Each number is 500 + 50 x the weight over its row's rms, rounded and kept within 0 to 999. Layers, rows and columns count from 0. Numbers have three digits each. The size before them is the row's rms in percent of the matrix's.

# layer 5 MLP up, 1600x320, rms 0.102, rows 988-1094, columns 0-63
108:541477529502549592439554463584427366544561485401498483521533485481501521489458512532507458467438407480545537533562405471455504548503496610502524379514476530448476486471485498505496475460562524
098:524469497562561588555445415483499445446517418469512376469409437515519460530437513531413477590498524429527542542460535572539471576515495453436516568505519503611552550542485412370460418627490485
110:603456496424480491557460444433513376508594501475490425512505360409504417487568509556539422436579469479469522466496543405565486411578378537507493534519545482524520544434474494397396482465460547
115:601507525520519488465492474579511460487517504446517457384472472417555536507637409516562426497536546514502561529473586576506420513518527483539529573512513485534547512501530561518413469536537479
105:569550530472519508574502523571406500465447440500447487550500578419584555475420540444514498424541579515546576570504572529541475558443608489386581562479448457513532458548527463485513469490495482
095:473476594453534429491453562510446501527468567508523490540485540455538414515465499528448541553490444496446498468522549494497535487550413424430514420571564470477479510527539439527510496543519417
094:585520502615525536539534490463438461480583453476535532508371487487504492480476476550545419573671588501516490457490474471565429518456516466560542476480539529544538559485510505555476443593483539
088:459474511503473585536514468503495559497431635476466469416527577526534503527575516543544469485496482531527509484539490542445541512457417451593462429568488492505547505554613449467467459524411475
104:356481495508532455501504506510517378531430472565426477426494484443569532553537503448541498463485518525516457478500500484476427490468467496420474490503416482558479500474429483516523449474427532
103:565526530529524512513486435458515454509591514483485455583551469445533442550557572489497442460585467490545494411565514514599413472470563590414445535450488407504520481432528535439461479525524441
116:428452526538462493574512508455548478535480577527512483541490554430479395520545494565540504566489504420460476534466500449457465379550532402554532534522517447502519556545418426465504465511496503
100:481538566517509500488510530466518419507571589582494551526653457520544545551476533488448433508489384458560513471526609535421508507459420447516533419467479481490494528504472582445505476479586512
097:517451465519503577446421526566440447503487462410550387524594573511523474529579590540525505505457481536392481510588544546498491494487462426543514608537568424507499516428555480535489536436430448
103:593444572573533506544435509542479464522541597540478479564528538437604505566524506506572477478472444455545475570475490514613476485563486450454559485546501528517478386444461565453443490547457451
096:493496451482502461492535510412497495519499479513549459470490528539483500517476425462559580566510477524485524544593443521403469500406478475519426502478517426539547518426506485473551560485497537
092:423469540453487573497500466465472428511485402511495508535505526469515504514533495471540491505513528458524435506498495445471491506543460441431456447555478522551584535412428495416634526555523471
103:508504495505441511521447533547511483506446492525450553505546583468578507579499508421450434583517513494461490469437511484562513478506515505468470459422512537561538510522503566566532608548552523
095:365537524557542469546544599519430439396438554479467450482404488545409543424486462508527566474491455529556389544595553510556486557599540489542504601537519551580388496483488567557417459511494424
096:479443533576462587476415603546465603523493518530468531557504434508552373573451421474517427490568532485555535488534518509497494428538512530456464504439588527424576444515544454510529492521602472
100:603486567574473459479482446528547573484524595519487552470426490454608501572501558491521401582524497545551543512489401535488601541490584453516498407470431481490532527453470586483568563567437466
097:440518471433448588520531462516547518461508450513537536529495525601381491428519577438523544560494534587550548488497417447553497489403489413530456436505449557419484474521568529467526493539540414
102:521538470471477468578478538536501514545400485506540522490561448466419558594469514505428554460534451423552393496522550487484483523422433477548416501520489441465451559524488594576576477520435495
101:520535460449566423474421537580492525516434565616533557503469494450545458480452474511419462571595496492478423509563592454469662469468550387544397412524500536535451542420570468542457345565478515
106:546487420425472544477475567547518522506378506410548506508506472506532574485398506412539532547561542478467482466502456496523410572429525490596427537543539515431488484522505395452481484431446504
105:512433450673462420458533466477444562481516470571504478507488468437504501528539432493473446489528495494451571455591558467424478493529439511598490521526425508426486476473516442529524575555551403
099:431588433407495493548494564379571438513498481485486529452486516489633561473459472488519482517463524586467463488443473570504502445517450513432479522541426478546629368501436504533541516504498493
097:386495606552554480468503543501537460425512446598495440510544410526463516526480526496528536409489443479514516545459501479586573505391557480447570526475525479527410499503475584459507550561493567
104:477480455463506477426570458545487549500419551485490421596553485505439546513434490531549441502461521448349463547427512555492626475505500501571473609556485522578628498534497580529545475509530486
101:510509526493519493404481514528468552480543547587423458393469391523551451508465506501613466525524565498434436461570516594396463470520413552554436517501517538621515661456472517548489568631477519
104:537517423486544501534511477477473514555482490530489456412560488582447506518497402510523526486507470546520516533581548459554537418473430497348513517644447399489546487522447531535507486419466413
105:539461430476453540534529536492493440497475511531547520438439520516626520559531487501513605504490518520504567468561510526514543557509447437504508518479560488552473442493580525500434496566415584
094:519513553504517412496479431577523452475489498468391481526457447486588494609428466505427505478479485485563422496574532554566555505554413457501459502470483480517347488533444437470532477480484569
094:519489550460498504564364592555503427463428478521501513548526498534533463396499447488495469509449504443516506469547494439471528496494452522589439536525511566506483457478456488481517478601558458
090:469555444541549449506612503534527493431542480478572488439492459465490485502555522519613468459516462555391517555499539463487486430610501512434415514534555514467552513455487516520469514545475523
116:547539449544467561440420597498488579570497405498488523583473495474524453502435454527526480478507409540443432451460512425565566659511541429475443542529530533512556556521506459441529446508461417
091:559501543473513474454449454478483534483447540497457508522409575520543550574441574547505445483425523517474555458486523484510461470516566393542422598496415497516461530550501508632556508496514572
093:405523395534525470540450468617547509466510508470471544510529434441604490573520502559499499598553475438472434566491440412551503513464445477609452527563536479433665542506530442498568466476484510
095:501544545528558546455493547447579481487463535465526513530528511501471591583522487440551536533562573498378500620483507530558422480431559523486523475470410460499481517489475469491549543504448459
099:427534513506458524494573521466654548496493513554508444459508500505563577482620453492518572523532528431501563511560520455611475558537559503471566609526582512504497522491385560455491567476454570
096:514574484469521494520438490523542522501444510511501464465482462558516479416516565461511555523477565498420492514520431371500483471526534465515476474468499505456509481423527460454466454482421468
096:500503467487475527440472490481529455471463560475473425513505529438548520383495491556414404442513471512493560551551469518510534577463554552471502412607543580471456530529487545476484499444479492
101:566492441567442448424560523484446504472396488476496565464493485456481635542488496440493418565440464454546556519547469430559457530478460415495556480493486458521575513540428393523434490614482595
090:514523480405575544527504508589474530448468574508458500487427410478530506517500594482537483529478506544507569461467595559493454518520597433457469494481472559536560482416488473438418552541428476
096:492534527545430510497436477462482481510512405527524444454452510507504470582422516491490424547474470511509506523580526548478461409535452408565473480463534553563596422490580487431414537573484502
105:481446462515533468482535467539490494534608469523429608570484489473498540511442500524503420577558494519455492557504437555507519556464489451380533586484422515536522494451514456497533465464483468
102:532429448525509459497476485518421463527539499465471633534505518517446559478437535502476479463516430492603391439522477508419403433483564443394541549579423498536505434492516503522422525505530507
095:542529525541482404584554510527393568501516468508478495522631530493506495571502549430436376488492411492493486556545502559562508482488490489473522503458518540527550415492481592517577536507559493
103:366597524540435474529479532510487588462546533512494497427498551525468547544429507514502581542498435554485485496456529516543527522612444507392551489472571462490501481533532514422491452540402389
099:516473569485519479544439476428567516401469529547498429504402554538491572507460475516491535521545545542515541420433497502622520424418446543501405444529443391525458436488543536516548530467470526
108:451557460552469494509479516575483477539554537473450528524463434488494478514458583483442515523446489494610535476508443469512501500542447430577559442439427489486495499479542454589450434493469501
092:512490513501502509481364484454464460523507469526435517510447476426503490578489466538480561527491522533464547514546442532494511486506503528613545428501565464575619497485458482599543556443444462
097:442528545475512577563505538488492477531392487485478484552651516563460508494547546482524572514521470422450433545454532533396574544476557501477570539512471431529487456540529515491508476573572615
100:381523533640561480589429473508499528492482560536435458471583592524530596492553509550424549514545468490470457524530456497539443423655499589547455535524446497437670423579438459497421508551545508
098:544511520467447520450508521472490566553486497502519465595460520536531462547511542553452449394549423411461482435518498556456473536484527513467547502479473559522500435479540548576530519551419529
099:418447579426464480526454491540604344494458493495511491537554420526563485460439522600466589543597476462484485519527558558501512535492488479520482526521474532504504479433559492454436495536498488
109:477388454458483519541438492555548517475566493633518508517527438438492537450513560564497510491516511492473500507555566544404522525472452549441547374532460464574563519419615425479533450473454478
100:451532494529487473425512552481568550499508512593456448438494420500493490592407495463505516581594513529484460502467492524569421524463421489605455464517558576585495543448452492568540446532487555
099:573502456508474566542484472463355474608511533442466479454407452468474524479510438552511464596570547501501483414522460407466502508466570489461495502496568490469549349560409552540566514560427503
100:393507484528537567474544476408464524436543508470507465507455435528520469492433528429482530489502518523497539535527535579436500530465405555533548475472452488524514427544475603507444503507469509
105:582453536572465536506508498657515424515502494550502481507526478523539532549527484420575480503463494455558540426603462516443481441479508518543517530506477515508572493423480549445505478499496564
099:438576596540441513555523499523535586475454516539524488403610529472512509527454585563519513477601540533493466590533503473474490474427517485429405576497383548566446464454482512540415409496444489
097:500556481505554406432532516493536548559451527504478545479494487471462443543435531484405520455523535466496490503451501521474465511489460483545554608568504437551500387438489520460454464564454457
099:557506574388502497546522530503525489514448485541437498517629506499420556541450539462528563588545459490476457445447400618543521523506450531419453517449439329545413575502413368427451390491550497
102:419580556481484512622519515481546524486494465460559464509528495471461461527447563487497465454505500545489423446472477608555533496507591452466579541641480469452491501404408459494460459578476561
105:468455524462540455440499467383565419546429472477527542472516519531518452533468538389483444494482555541529608481541467625526562519502545503523660489530417497473334488539571556476442473422492592
098:466494474530592394494438503485487531525533563469416505582480572498465484519527531478523494557422527500468521489461472518469543469480547547535455456555595412448470493535447504537535511490575513
101:477613448513446610472485562521532475433638398389563477498456392478433509490426457535476489460440513390443541499507440514537547481472558486486506466501486473470479536479439469525455524488465525
100:552544530541587424410482504524607447472541499449566442547455491485509440445416498562393432512465494388463552525522501424429434530613504516511550461490461444583539514458638511384488450476476469
097:442489502502437445533445542653487499492583512473466493474443523460444530504519547530547430534482538398430514510489432501491431511511468548549462549514544528570403512585533468457476493585483476
102:558521495432504435507572459578555494381506450533593431452573475459488488617506521589504479490479579489479512478443589557524567560435584482511525504481495539471618413512578536520537526428453446
103:466505506450534590585533466504566567496444451541476476483560493532514438539431526482542464495497432496538473663569474547456504547497522448571514516542481399525463445450533475514495528519536582
109:513476431505512502487517604542462453490450514498545491474438677464510491616485541591553539399523515504479493519502521509536497483594507554484525503524478495473513525465574400396516453483487502
095:539481471486477536567489440441555463587543450437459475488549544544490456550479576511486580529423553489481539451454493504464598434545426387392370505501553410551507523517479506475428415492511520
099:560521557497438530498529462615530488549556482505503516531463568483524529477536518500532542458490531487518531593456427475451574556558477500482538558549397492526505438511459527434530400531509488
096:508544474481517455488443625582505431429465531525487546494530551519436479506488546448523506629535483546499615513556464546566576577536542486513422491534432500515471558542610418442555428516486553
102:516505508551543475436531451524473445544529522574470480538495511444493530468448491568496535397511415587520509542519587445433454484553520441531535445513456514476454448525524502475625564544412539
101:547413508501486491526467531499520525525641524413518543508493585559492446510482568476467409514495498421464486363541532465578530488610516502623564506532421448559507541503416466498457436386415524
100:488506458488467526565548492440470476484517484469531477545398575512503471535501560472513547451444511548442458509516540470338510557452464465370503466477522433454401514404569571418503495524534525
115:491513450507447516571585473497650492531500467524511380468567532606432559554519485484512488461454426484435486546457565512542539570560479474501577581506480508440464470580511469500509580555567495
095:457523564571466524494522495497479558467400417545444522534521540470488431493577554472607483584509472445514466466465553451417493535426585474479459523509428569428458529432410432408507495625556559
101:540477413499579453554420576464467519469439472465530561450495473458519453468525492485387513532560481522439512460487456441509512614452524420460458414530502527504426589547591523497456483447482484
107:569491504443470527476438421543527567577412499518454437463451520517497508595545471486527514501467472560449531526508426492422616481458455510466474387606446527453489556490572515438435489505391529
097:530438454564500489513489542452456511504507463488436452458388543464503507497416464415550433508474519398490517462470429452480412516611439483479484442532515418488450607551501540584493438503455579
095:532509529492578505524413498536551509499454457576439526394477538508544492536471412552479491497559478509438516576475465555442406539479533584518483561461504520490493480434534514467475492434529507
093:467475489513492537447404554506518514507453483486409465513460432490499541561398505523519562462495497460490504559559491430508510476465492455575467417480508524516523461489451528523472567432468522
093:465489497426453527570431500470447434529511467474523529548482497395542558437439500506465512458497522521506486527567467539463426474521554557537511476507467522467543504510459478519502482428646492
108:515545535527527496529441547528460487479427458497421574570473466407508524479466585497627500479471523426462610499541416439423552537531496496447476450514487541538573435566574475449477471518467404
104:467486462517576590560466431472479585475455436478457440508511484572510483525431514596493511462481466489505496470558446513558547545589478423515509537551510530422497443475422470470533528455454568
101:487501519440475491556464485480515466459543499503457480516537491489500426501551542493563501468490541466598606474543531529504500494513485458631524521474481558518509488523391543576508478536489531
098:495491565547470458467489417528513525558468467560583539510453465488560426537465536549511567445486600441436458552605487476537385476557476517482483545461576481503433557497511563493504477423509476
106:513585426400498511516534572471501568526470622511559398463476419566435495466517461396487543476423484448532554481505576536460475494540417520453509511563490608570467568540480474512434471530387463
093:485553554479513490493474535460501499509530420467520531476486474550559358453489475478559423460531576582454470548462475414499507524555496450514502547509462477502504542494484479465478497478406653
098:586424526525571444493495515502549419534535486496505511490507534511484463468435560485485452553444512578401469537430487517517478476422532522426563468517584343526407518471515499457459501501497451
100:450462496494588483447509493534441523511412539500438569394524527412501503552518550512620484501471570426599519524537560511496457395370438479556527447516473552502518505542426508514563448471490548
096:514432509486366543467488513476362520468446499467435452462445413541495601494380541521546436554500533489463459559513462466480493496416501460498486598472538503559607523531468515486486510531396538
093:526479487463601473467491602530505445508473537502584620496517487570605516424507394473520557505515489515472588425527500523516553450488590519543477504493523504483599462446479577526420478540479469
096:502455529508500472489462489562500441594471575517512499494412461531543494469427479522620523530452440504563526556481512447505480508470529537477602576549446606517472510550583493455533476584437420
092:526524496468487515446444462562424457579564529514481437367497537457440490449517555594516528601520491470562443491542499612557460502419515490694418583415468493490484505536505485521457461430382515
096:481464487539436434519481463451556538470472458531539471449484581518534553589476482480652496472446561471410485474451561572493482506565393536515525496529545508488472407410445521548417461487471501
088:461468521438503569445574531578452538515449406394477470555510525541489512554454538507405491465488391486547421496517571549467523491489527526510518427518455537507497498458621463512371590447538410
101:473469454515481489560513542571545532506420531474469451541632564506563532526526581558506527509465561417540542569507538391527433493453495470536474450471415484574580532447508538492551499464562443
096:513544438391436499570426491449548476468490505500555460501422491527487513520430583514492508545456499510418539566568565520564545519515523543442567577533421470523466559561537543393408460488499489
098:554463527526561566522429403493451515499507474522430495461584531559636582496482520446611501570458449462389570469436445507494567478410617458495521505583452526470523513516513593515476533485580535
098:513522542469455434497569515529502630536428557503492519523565545430421444543564448495562556517420500550475517573483576466532484457518501504504515449526505565462503489499441463480445512525492517
100:534600441520460422475520564517558574528423548513464525530566575536436485431458584518543572533412576519562476501521490502514620521555483490427536535547566576433453499629502624445574517527502484
099:518538451446447484459466510526502590593433473507515475452461435510425553570501474440575474495554429580493431507475575584506578486455591552524467465577431458484442524459498450486460525479524469
098:488468490557480439454473429561492502484430470506646553498555514475531457494583431504532546520524463559600428544537519431419521546520496562545533450538518428503483466498598462402448452554594444
# layer 5 MLP down (transposed), 1600x320, rms 0.0993, rows 988-1094, columns 0-63
105:374550499511403505508468572550535568466533479485427432526560488456523652582440478534497506490481522583496485527453441482524477502505461523556521492514470532511544454490412550459631459526455544
096:416565512496492484399482574519528546514538457496569526513507496482587544527543513439484484447458480546453465508471512446536584423530474459524482454432538553391490492527472461466507482504551560
110:504464451534561408444447568483545456502411477497531540496435376468552489500476425482539437492487544556491477445537537484573364434517509427546426541470447457566420554442538464475551449574496464
106:600486521438533449560496409573504601577494484437599584538484497534491498471481439425484413500460454507417471436512460484508466587421501479452567536504498531468564415480517501535513562510507533
111:453537459567425520566548470551518459545463521489449573501372487575468547502411479472464520478429477491552490562500581474501525534453511396498481412551430552560584529514509534496515470430521472
100:458596483487516465482567445448527612486533419464496480504519528431559514476439519483428432506420567508529425505503557532483527585534511389494488566536583505491524427421452483432538460475477530
101:434503461502453448467520523503469476532471495502587415476541639519456434486510450568585488515442534549489581467417514534509385506419543613563485518441511387535537468524506496349463457573547498
091:508498538561550504427496485481544490482507429515465471479507589477496552510400538434506532457431525464528546513544456568538537505577467505529421581340441472437528480466442462585592570578533542
090:527490536477537507498487492499543547474500478584499415496501520414600425452466499519484445577520511446467455590519472507461569495464476469618484386537527558535562520484447423521513568540408539
104:403519541524527547455477487566503420497514506540559543507458548568478564496537518537529508550539469471438481524538408540500424480539489422489494451426571376417542536532557465510530505535484487
115:444447528559407496599514446529473447490561492512410472514490532631546453489486455507527595536497532517464545620456425530521513462443504486481521522404503498551483508553452585548499474510539623
094:438440587570469477439532543462468571487390467546510491496445518516548467485454531483528438444510536543465468542460395434524559503496459517494558574511503553562461466593504536577541558503443456
102:479500452487502470630450571504453472457507444567481440524338487537458489455508483530474556474620505468509483587497503466529545538477429549430437419571439490515448557545484482411532467428404475
101:491493474538437522557535473418431523569508496449562530452484504493423447436550516574433537491536479428481530500527479544472439524499560422496408532547507502484546533506532529543534485421427532
087:470487531427530478543388554509480470460528544526495555544556496554497471497528595515513428515509557455482527472448539531502520553543573490533525510589495551524512407511471434596411499419411502
097:512587491585450497484532524462544486440543539558601493565483570390440540438470360509413438519579552561497504516461405529401446543506545488494438515455474472473532483523576561540472417446451563
104:549488519431550476466469428557472481480546491461374442584455463504533564411482631561483473465458513524475568377586475391461515561415479482537517441465478522582494525475498488537516533502481613
090:503534453381444419506467436491520484482513488506509434446567476490536540464567522439475501501482522480541578468501551536409563469412488509556478460528542436478485520533494506482435438490488496
109:473438604441566541548519563587468495474502627479514446435510620540512512537451503473474427505551550543524523485435484508490472393554459481458559442536593529501498444447497460523524591586493439
105:503561528427508547469564499525462625483594383506439385480615501521503516526433501458514501500510545473594551630440561490496512491441450518438450583550541512573487406456482526489494489549460529
107:544424486513558525490528467459492539472446541541473451488374459568525511559563516533523570606464425459486488410405466442527455408477469485558522546492553528562498479446574527482445521491440564
094:522437445423543513453523485496475513501520575569478469412479465508592499463447452520498518520476514509473527572445512444578534532557403499476482518496424429536413414456547477461436565412466459
095:468547501615516521497522504497492491513551421540423459539610475520478477485464530534512464481544576447413555470538474504518518568515504410559438565530510604403455572485494461539512496488466475
100:516457470647525421533467540463528528516568493471459539463564498470461452436548422539513505467425448558440521471495569521563530527540582499445472472519486461454504518543498401532488444521510437
111:447540550472521570579615449557519424514457431569472520476489494583484537523489635508452571412529480526484547435529624505477474557458598484558525567518514524561503517439498602574498528429475603
096:467521449453559517531494461559453561496512448405486540504434432585466432585551498358520509487539469520494583533646460486510495509552565486532489459495478506484404560500507542463387460475452525
096:398510476519554500430518609553559445491434503495590546542457432474475372464542450512549453348527563484436510449508539545519530504559520494496483569427569415520526461466542516537538487462488493
090:511505675522488471467489621434593475452543484538517437462482478501523436446501554495450533494482550444520555533513441614553464553538487482482527502477491485516488546627520465427524629444592408
101:554490557421600537491398616545546430455481499524529470428429452580575502445497519501547489473504485468527513530518484517495564524531487473560457581446532448541530465534519427405425525450487497
109:464567528463551542520574526511382596552493478596498558554559514520511588493422498442501467548497501532514518459449550498521484676498482514418553517437567499464442473518480511407510507499514489
106:576531560458503509449594509544459484529536407466437400531575486373505518522585590526452443501443478425537493499391550512512490480484524474449597442465552600535597566429524567488418536391460433
098:523568492516478586557546522568461430439538410436535491563437502557517563396488502510536481438379478580507557528471513459569466658473419512524456504442464479507548399473549535442539481575531522
094:532516489452548496548594459550431454487574536548535515518503489518509456405523464653627475501525508519441440590541555523531463574609488457502493465535509545473545456469568445454591542436543591
095:525569542474496519503503524493564552537459370429495418515500371451503543463530473423476467541506530446505547469578526529470501506538489515570530467443446520476462484489518546502446523591631474
105:454573476493498482524472530462541468562480508400482507512615494597454591498532558503522560507544492510574512494431470563458507461550501565551447483486606482382454507497552459559458472486520537
095:500496510552450498424489525450557542525498565549510580473602530535499449525533432529514584421609561532489478483543539549573465445513404546479465380522464476497570422498513497479415512521473411
084:547562482472515505378448471435531528532503423597497372534537517423575497502447600479567556433541449375445468570496479459421520451461510540444509448525565456540407544478516528393502495526579467
093:587615638512543441549405465390554503440378642554494545447428560498460424478519512481471445458494564426525550496492532511513520433481481491518555507604509468558395509521517500626519482546506466
100:538497517534513493479508447506538438512581417496525485506477560631430474475491488554589316526405496512424477500353497484560478429480480515501425631515589558459471541508512404478517486502523509
101:376506543524498549500607522435472481470491544419497427556464545423460578501592525506440472485617499539536471517508475549471564517485504523427516539500433480567492531407477487445475553564446434
106:602497450492508520506597474578456509507506440472588402464462545419470466487425498658461452520527496498502525515473430534601532518506529630477480570566496467459459442454521553572474474449487525
101:472460580338558504512470453444502459503500503490488520461589535537474435486455483534463496450589475536503518639475611487490447509528512656460528486531596450470512502484535455439474536457453477
098:440440514510582514534469541501524440563615452484533524550446505495459485491636459474374544447510475518521494547485454632610533560428518567498471554462547492484544489479466423521539491521598551
100:483498442467497449475491556488490605507530443601513585462525460487443577447565504569506559485497471381433530511504488555487499548420542547481526498451437469483493535508531472652520426526476544
109:467451425496511458430544477445426468442491452473509476427586481427544470560524510474514470452466520501540538553525525485507406451591532500648463437522401443419439505494485443442506465463498489
118:508565591506455457504443400509605583501492455630545498522527484345512468454517490558572469504450468515505496574542466438422452446497518517498446564496475550469436597403515475483525460511520431
111:408441547536503481483522411559540480519522503570551510480424572485416568395519505523444504608499521518509473546549483607479445489529455411444478508436477506423572553584413383420616438453393557
102:496436503529553525444446446483501492494433435512497455473496538414479391461546514411483541545544591444502445474524482482529411545499418455452491478488449427555580577494522570512521490427464536
099:536473465546501380429569487544450496464476565437571443477428527452480473476559463500424384547431466463501460535495451504483454591496519531532578509476557540590520524525496563399472493508463422
103:568511552470582458389490648536524549402466570532529528503485500490505407423580590479432465532492577400559508518529470507482480470480492556480495451486503439483550482475554395458407459538470499
096:547467493345543504451428445597473528457627524478479502469525412403513527465455503430626518456478532555506500490538390489514494525512449575501503492520430448559493473502577478409485510377444522
097:456496493553503488592537553399540556472522559502518508424528500477427540466474541507469389487498529460504567470414374537513476435600456552557552625410385479563499465441434494550415483542489526
099:576491525577463543462463545457408515452507490506472556481451456470450464477470519536606449439442425614452516527537620504461463452510605375428470447500501502546543517447480555419474512470537442
109:496572481377502492478526522458597505462457459513482518547508567531522475430491489514465472478478493425445574436444527537536458501495492520553504551557521529472422493617481357582524498578515569
103:486508373470490477513545465537491411571517537563572515502518477393571493399518472470416460410517553502421448512466431461591598542520443506338481530450422418434448518456448678527428553417570436
114:507514544510551409487581493494481502495548600452547522454465438560525394449493501538436534492481517520528421554564527430509465547440525477502546579424445513519513519462499465500565474448498503
103:405515439529461451456502521485468387435424538439484504475486492461473531462539518554518490495456475501498510490443492483539427495453447503443502451476435450513542551506558477488420398529532416
100:548551464465535458553529573510526486483508448510479551539462476478544482494585572433531526377442511385583490514503451562478465576475552532525526543470551480462490487431575542491523581537514404
098:517545527607548514490560518511426426557465482548505424494524558456487425503564459519538518462491538575492474487520453578460553568445524366532498502481579583486436507582461461492554518562518451
091:522524543504490545514543595439468543533531445482511532352487457499453508568438577570456512491477463446485466508551552434568610544537450504500423553474504520479517477567522505513478604490429461
097:505449357499566472414451566429435544505447474499458437416481423593419401498536552449467546544445429551454533567469449497498561412460442522534506432494496429471484530531513482496483556407490487
097:557535527481599555512560449516417459499585490497506494493511549555572531416458605529492524520512548531502501485590460412460470549531542513429483379466519516534531476436499482488484423437574476
098:462420364500524495428492539429527592531584464484525561541496586495480465468507461554495456449508505567469472446543478437462499439444510495572544505580521484588538494457563559450406441509508485
099:466428392533536465441495527562535517482522492542424559500531508526579484485486382518596568537459510464497492531480517515483503408457408543426508428417485516646523519607515524481508469450519471
102:517544503593485588511487566536491557480573479553520423404494433516547590396517446512536541512506486448484446523401463465492423407512442518483402487480531497475662460478439511565525517582479405
094:504539473490557545546518535438538522533539471585518558434504570476563554508499404473518477563522567509631575484564539464617466389473503454491552512416472395553489515569518498377446509576515446
102:476494472569426473487486443464395570477415520444518518580496510487495517516549518522533601456559475514565405503558457487579483464491516513440528521391556508564483526460484497416476463627483490
101:442519542530441570468485459535550452582436517474396568427482426619431520524457524459478488576547451547536465483570540543550505559555499444492520468494492485411523514472441440513511566553535523
096:545482512487624562455591460537541507458501450537631460417419578587518531422459483486503513548530472540556469458491617540538498445454502504528475457528512430458587489437464588573452440584474503
107:517473438468592555506524485479496513440483544570419504552518503511495453573437513464574394434464479508532506490513534502493503479607467470479453488486573502452457508516486475642475492486495505
098:497487488541495515428533566411617457441476541470481558460562512472441532532441526532514457411476501453485503465499488545572544429487518548466463483471467512466453484437586444495523472417489448
099:498565543461395534523473473559477448544539515548471505562557537481435454489540498457478535470519543532554506368503506500461478433482470555503430446454514531461537519582553543517468535570455458
090:549530459527504461482446557486406500535493605482578485481492561420456619557470416394501454582434517480432521545515518409496493554557579507513600412501453587481583574487507463549524509496548512
102:414530505413507435455423555473442523607600548610502557505559590473527571427463454506553515499515524614512525531539456484500529536465521504487535472499582449469548470452484521465455570498451498
116:426439505485573528564562500524571478438473578556405461545488503461514460421529491534557473549525515476536535467461520510499356460462451463498474449510501567545432489497473487530618513579428478
111:452525548640482469539539462490516496510491449535590514491540575478513420513484491546458486543467451418509536545559479568548543499512505550560452575412498505449493501591467499575464422490430444
106:422584520537478472438556468550399504560489476485512449469566485558506517553492436565565515562471441634497427454504485461513468456477444492528575383367548526540559452466554544419551536519479558
106:459471555504503402483493561520471537545498531472589451559446432594497528601474547545496432497408436517531524442483462447454520379568527538512450486425497514387496522476522508494476540547558465
106:485499460565406492479454503547514494586410422554392440486521558604467522617426472448614463563447485531574578516420580522584523409422500551515568493386548602470479472522505539479566498397564597
103:486482559542460507518465513512514492527442485574553533486513442558529456461542438465500465519576468549482624545410522463432425557517446617494427441494555428500524542431524460628563560397482592
104:458509538480502428550530532576506558453554499534489529442454460589483491575384471537453491458419446551551511590477540559439493548583416549460487523473526501463515469472501460489550550409477446
106:539488441504531502446546520517455488507502494522536462545421485542471518374528604647488513569537491427518548513486390541492522597523516462422571497402544531493455505558443451489525572493474530
074:458519617458506466476465491479416442466419510449583482582583431508473542480428588514460519501505549541500533500560455494492516509500531519409440417468478455478452503485440550500500454412564516
095:474570489534470598432490386449489553512553473488438477579499450437510530511476474569467515456443521471506412445581497479488595521501459509490542460546485556476507540520365484479468458436355512
098:498432544568508423445521513559483489538444517497607498487486579456532519464603505441532559524539527418549468527562493465510557470452550514484473430487571503470487380541537518464423565535517478
098:594584487521467457399476487362503407557533570468598539457557498481518570523476499527498566474535511583492459608500420498505544432435558481500493455375498452560464558538512423511547455515486458
104:442457490479492553483545502475443459534445492528540525530475461513458572517489608464513439550553449570435602430428522576540471498506392440536467503546466483487476506506503450466460467564478573
107:432534439563473520515510435511471394550561458428417536502444508523466453380552374577457547508445498506564371546457489449453511448546442422423479540468570546522498499492468525484608442494563510
092:562450467523475472487438617443436445558433496496412443499559485586448540571546435550455578562477479527443513536490503459481490508511610543444465504541488469484474531471610464474502472478449562
093:554547441450520469565532571458536510560538533449585459504513491543541499517537525523427495492464453442430488533505473509471516538467494438559535469500474506569538383514455443483483562583514478
101:464509468482480467500439454463537465449368571600546436447489559522552525510469422437507517436446502531599520472562576511495475434459519482527574607437442533530528520567562537531511476478485534
101:491567505475571476559530542496424529478485585572516509451436584530510556492640408520446428463436502546416435569488535541507587475495509538526458550360467544511493355468528588479510506538498443
097:519560496570438528454356489377469534497454366523464477512464453472539471457514479523534523471442487464543524432460525535395558466499516529557474572461483585437510436479501514543483496529520430
097:561481455553459478476553548553470475452504429484508454468522503548548436459399470596406521538509530485490470502426500481478463556502505536515519462482540500518430516374446515491429468549444554
095:440567536525483532447525416553512452537532493501524546600590510371492546449570449458527502540589529483582509488494445432522571538572536464497627450482449535509407443549500473449606674576449434
081:539547521487527510438498445512477465436526462565584459618565530501568437452445545437547621449488547459509559510521532557520469520505557522460530416492410521517474463522503465470418511461533542
080:425574437436499546481420454411577588345497510485524491445584478491500582418378447524505548503570500476455543473519488565494591512439488571461496519436473453479430553439477569479447489533500529
091:518468502434567550550530608532610492422492506488584619463558506423460569487508540481432458445562562402439538435499537512437464545473467499427477510506522448462472569550527459458499463486498520
098:418513442431569511432449523558520552472511493474472485456484458394511538530430487498445480391446456399495545499580423405478586523500566488531465525522431562540426475471605511453456556524516504
094:481635628499515509575520492519561472499521556476500450534544440497468410414496487514542562525590516501488456548506478551611398456443477522519432514513536512494455467527566503485441460604481421
101:476505525500507503462479423598512521475402526437583425425418534411483422557446469447482518455539517594551567461565503561425459476436460518448566393483519437449473460491496583529538525463525493
105:573569540553559526480513491438512526430511510487442469424580347509561483527503433462432480546504559464550496489479386575517498596523519422584487497535391442399535557564477503502420593554494480
100:443396523529528471436503426441499438471532515555511517526474492556506533507595600473423493493467524558545412478527484530564489477426449453500435546471544511470545515476337495372451556486513440
100:502511571520514565542521401499547525465636598478506554552449435572497554512441523514425482537543563454585488491450477489493502472436510439494489483475555510542459490503448466458507546537594407
098:531508526553456542537495529512443398519477436498574527465453428476481420526509445478538438461452423435473503469513504553538473527508532513576487477524526461565516571415558465503500469508491499
094:508490523457524522512445484464551456484510549551541545581536471601471509485506478570531550538564509486473576529459460440468431542493472551552485504507549506459511551505458399537515514486485534
110:554462565524482550490526512566512507516438513535562445497487616539562509483440524469451466503370465529488506582529469468562490537480513617592518551503521543511535470543534429506479488459412513